Weights of a small GPT-style language model, trained from scratch on English Wikipedia.
Training: a variant of Muon for these matrices, 7117 steps.
Each number is 128 + 32 x the weight over the matrix's rms, rounded and kept within 0 to 255. Layers, rows and columns count from 0. Numbers have three digits each.

# layer 7 MLP down (transposed), 320x128, rms 0.214, rows 308-319, columns 0-127
130176160112177153200127142162134117128095093127135131143097108118088156126151066157162120092151106099093079085150082108131075125113105194063123135058160108080133101164078097134135178129137119109137110129104130136109124161181199193180131131123141121124101093093154119090112141072099156179139179108156101134149069123055142122133106148186067112151116176085121205184141123124149194153132
137163051091166147124150125123111129084103114131105096176137089140137159129157115087083149149138193125124154129117051162111163052152114116133160151097088111078117108126119135087159128160069133104074155120123103119164123087110148210115155147119173167135109157145108159160124134083168032182151152035142133167087131101143148109133087135179177164139108141201141104119140130130113147141096
129153109162169091097177141133069084179117124145106103144175140151168114109072111115103154076114105098113147106190159149176111111143142089124179139136163118103067109130130154113116147147087156147143154123191113139123103173151151165172091182125103108143129062085122092099079110173060135089090137173143134148134110113122177157147106143057126146086128120151112093121093172169153137147095
087192155120124136124173112133150168167171135162033186079144130109138108112098112131162081183134214111108142137086133082111088164128134096166133129156156070140134178110081060161141112132096112134103116177163133115157102136112141131070136087122196133088137163080167104109132113134117134121093136151056107168110124102177107173104131140170148147163178141092166066106117127193111093129116
076080123160151167140156091150196126192067103122107124118128149093101105135142089081127161100116115154169074108109148129134082161132124124110138136082177110139164181148117150136153098137143100147149100110172117168086167065094142150102131089121070122197175138114153108143126132120128068132147139133164174164074149136121136161144197077146094131086152077181168117124057086141100128133151
166117107151151153183123143125107156112088117120145158138046115154136127138144100172182158084084148090055116032084148107149134149131149136145100193079070137080180173187115122168076063143182195109159150119100136194189107126151146139144105150099105150157137166131153090081163139069089139084172151121121104127227231063066184101194064153091075106135169122097082102140063106138140097097101
151088136129173082076125138164133072172141129124144156123156135105134137104079114117094116206217098117077101164123069045148154179141094140169110154191105167152124129142093111128148186156094068163133125140113122115103144123139067136135123150104069180071124136074178121134126182158132081134141132075104124126158196136140117138093094089143168165113112095160163061117079145168135088105184
132168110108118133086122169106133123108146101140120111111123142123128148089123196164113146151146077095153099151154108081153100157126182149176143147165186134054146182150133139173141080104154079117128150190156185060084148118116156104118134097140084156135136098142144119153109093091100159105139131146056155102151110058145094132172126148126051132161126174168143100149123094089153090075116
177110075112148160185077134138124202127130151122159178091087167178090195117178157119134101120161114061133050147165102125063103139133094147120120076092160119111175066107123107121140081155092161169159154166153156116103127103116164080092149101150135087142128135177167105105133107141114117176144103116094150090107145171132157144091150141152161156040119164162076133133148133112137147095144
114110157118060100156156138119135126114115146171119112080084092128114184139173106130189109114150153135104072095104098147155133185166150179130153152130091086128129141143118113135148096114115161126138077148166141163201142114136178160101057152143090047175110117079143130133135150153113133097072142138148134130126124133119124055096126080145155116111137135110123100095154189145073180156109
033151122130141108122130137139163103101130196199073126160128210163116125096139131122129176135117100084117126115160043166129090152095160134099128109102131169093127123096157132120106132152130126206090134127163117102091165156150106212150113126132117162116126077089154144108130103135149131123092142129158041121159160185131135112120131082113162118118193158123134076067088073066190143099139
108066196082150111132125094176147068131101190124134113146156113085120134125107068157141075137129169202127142138228138091154136120163108091139156126123125110172116131089141109083195194101144097142115142166121143122140153075161086149110089075156135126093072134049120151118126141166177116076087137090125135167143167138118139148152150117080105148154136112144108118113100130134158129104172
# layer 7 MLP gate, 320x128, rms 0.22, rows 309-319, columns 0-127
094128130152158122158075160119112173095159093126113152151104107095132111145167143090053200122138146168126081119152161167155092174097090076084189118138164165116058177077153114091079172172121118064116167099136090115180165114155076135114111123150123085099152136093110178113158137113123095133134152091077146105113107128143218156107059126122176170169128144168140182086157160085150128106141
136120165149130095121129059113100080175123115129142149112117150119145164092172071171131130118125110088125148153098112165122069174115196068123138131092135126153170135141068132114152196105135112200102147096107183217102102083160065080048122128178136082176122088141098180121085115148127144145208111091138143117168125130081131153139086138114110093130127116155161116058139135105181120132149
146099132149131129164150112101145124149118153125115128153140175114171126088173129104141094161071129126096108168126167128140137153115066152147114131142145105161137191115092132152144094112103131130086130084115154115121093185151136093110135109196084144108126120132153179092147124221057115129152098154113138105100162133052077174103095134129113125109087181119157100132195106103061112113127
192097159157110164042127134077040112109137142165165174137131138114167126172174092105152140191185132140083112099169096175120129138153140129099109102108127128174076091104156115104100087190077105114148125168163123140148150036119095156105119114153184135149106135094121157052058099145079135159094157111119159096110099093143142131176154128127142132191097085131135128127195166108155132097118
124126185137123073149160058106158180157076127043172105085196182117144114126093156130082203126106130138158165118114185141097067123136120128134134125160129159090138116202120149083072086166148155158110139165164095144155147097104158117156122147098081103134195103121171110113137121164091097196128140123101109114200100148113134126110068199161145105106109048133130126123106070073120067123137
112097100107110205138169092128099127161122098134138132132095118087134177027141136164091150126072101063139093124157115127099096125115098131167113136129146126120104173099140093210058106070123165186069173098143175162125139152094141134169126142142157092101190149110144189105141145142160135090129097178134110091113120130160151136138188076197115151123159136132068124112102135099156160086121
134134122105067133156119148184074107175127185082093128123090122153121123193161089161124142156108155150090114149160134142053136094102172128184099104115079134120144135158108132159097109144099177152105176183143117099147150194099160174143061132055107129089110100135097099113170147072104167146147154127179174100155120114113186134204080167142075108111181133137154127095102098134087115165094
135144140185156138072095125140171128104085119125211122055089150147107151153103186093096132142127121126199105118157112172162072124105100122123128097112152107110122083165153092121183170097100086126153197122160138092140127138124098159068149125135107102120171139137079149175140087077171092061122096157145115177138227109110128147134081137135173136128062111126152102108111177105155123108082
148139125132110138120161166098131132135147113106131151112128123144068126125122139140117122135070146175164122098158153074103080174067113213081138125179099163154081110139075094137140138107108168110154129092103128130097126064154135139119131088150140142108071116163128109126103213157141176120130109118190181107118118165145050182113125072131151176106167157164100160228121140106153113090138
097125171118153110175056180147088161151126122135173112113132177125104139176121107079135202131105144093088159166138158083078090138185141152141106093119108125154057115140130113123130092078128115178120087093086138162084125098166135077136161104149161152130075123073115120167095145128090108169144151122119179107140077099142120120114137166074152187151145089105107211118109098136161182173162
140164143137108111114135106070102117105077112136107088103157133119150112077167135156114092158091113121110165150149148167144114153144133116116162192125178110170095172186095104141150117133208090168126157186136113149110152160086168145114140123114193137127147084097121157099117110119133147130132144075081169100095129128142138078118126180146122100102101124112109146069102110144150177131078
# layer 7 MLP up, 320x128, rms 0.231, rows 309-319, columns 0-127
188119152098150101100085202125114133106144119100117151100126164188197097116128079194108122177153116198083125162101152161113203122099105118097166151088111098092190134164130188128107172089130153180079109131139120146069142132131108145089160195099180152117137131119135133087159115187128149066097122086081078100110118139143174142136107125143089117155057125112032136098092094155107175121095
161107127072190075158174168102161118122064131084157153130126153177152067060111073121183112150115089175165106082112091099150136087146162168082132127136099135147127079101179086118130122114076149072129113143165118126094168136156189106126101085142093159144125106092120104123178166139185140083131155158108117146144110123147102093084138155145146114129111128125104196119160124180125073136186
094137126136088131137093093154093119167107142141143078106088137150135134098124138066164126103179070169136127119166189144118113161164140133120134080146108066193132133142096171155130182123122113124137106156113153110133139132196104140146103176154050162187113066111074109169066134125144105112148082138094099147110115107170158098143139096156105129159101154154150154128134105111101150104165
174100156174147148127144111104165116106174110118115114098110171104196162105112128144126128101196145114046108092220112087138108128173084126158125122132104175146160104179154159077136101149094083081107122130172118140140130052064093135100143109085114098140149116186107116111141066167149125163088198112129170140181098170126076161144113149154119102148106131078088119188168138183119104110137
220092126136110113109107096070106175140096130159148118120174136226150108153088124053093104103108205064168161110103170098176094156157126095109145112169108144097102118081133159147143134119122089195114167131107152129157135099093131171167144165068079187114183101112085083116109113108124136176145145118126090102123092156128115142151073113103154150096134154199155098156115104195163086124186
058105105106122148159138110166141118096169089094065164153193133099125130169138074153197156137120154107135104159132165124207076138185101087105108129130141095086066089187146130118105098095130128138148129136116115127087152118126113127165121133108118160151185125088094072133158088183152138065099117204150184136140102108130141093173163159109136157169154135147119148138066164162150088085114
155100143119086139156175165154118135124109110190111084156093127132095124137127054153134101107065158120113164113136106098143136128135041152059149140116120151187093094161107146114097084113173157110155124093101137186046093129133152150085124108133168097205145100113135144135141144168193118126116154186107121133130110218100092085106186129121142158144072105150130141135136101136119169182146
176104114122167125136137185122132124104089140122098164117084052079146127120095146152170090113142118098138171105151072083116069140111202081155119110155124132149133098092173130128144188151125149103173114131095132138116161107184104078143126115177159140131145139203150102133162110148101154162191193076103068119121148128139159124180169122048081121140140085110165134092105077145161105071154
128117077150203088087112117081121108179079141120098102159131161136132185035131113112095165143130111179179084139197122072175178170091080070176111103155118196143118094120113132143155163148132137107055168134121123110127136099106155154108090161132117112154102142119109109117083149102126136171121140108168142110102109167171144176151123158084152115084157143152095179125136140111091079113115
117115166139085150051105120158178132109142148155170119057112119097112188095122094154140115137128120131106094130125146106158111097173114176141136141149115150162130103182077122118158140094104148079156097121139130105138135117162161078107130109119108124105186093119095167054085176089100120148087154102148153106123130214150135173130118129119163154178102104074167128143195144176101121212104
108103159136120136139140150161080128106170060076113166138161100131166072071182167111104124098158104152093125161066097114122115098145073111098156137188126199143113117064131097130119163122096099135116140091145154121121124182137145131088090123135148117162157153104141125143118100191140125103148103141174105175174141143083065064088177138108166157153113106147127100188125185117144101085145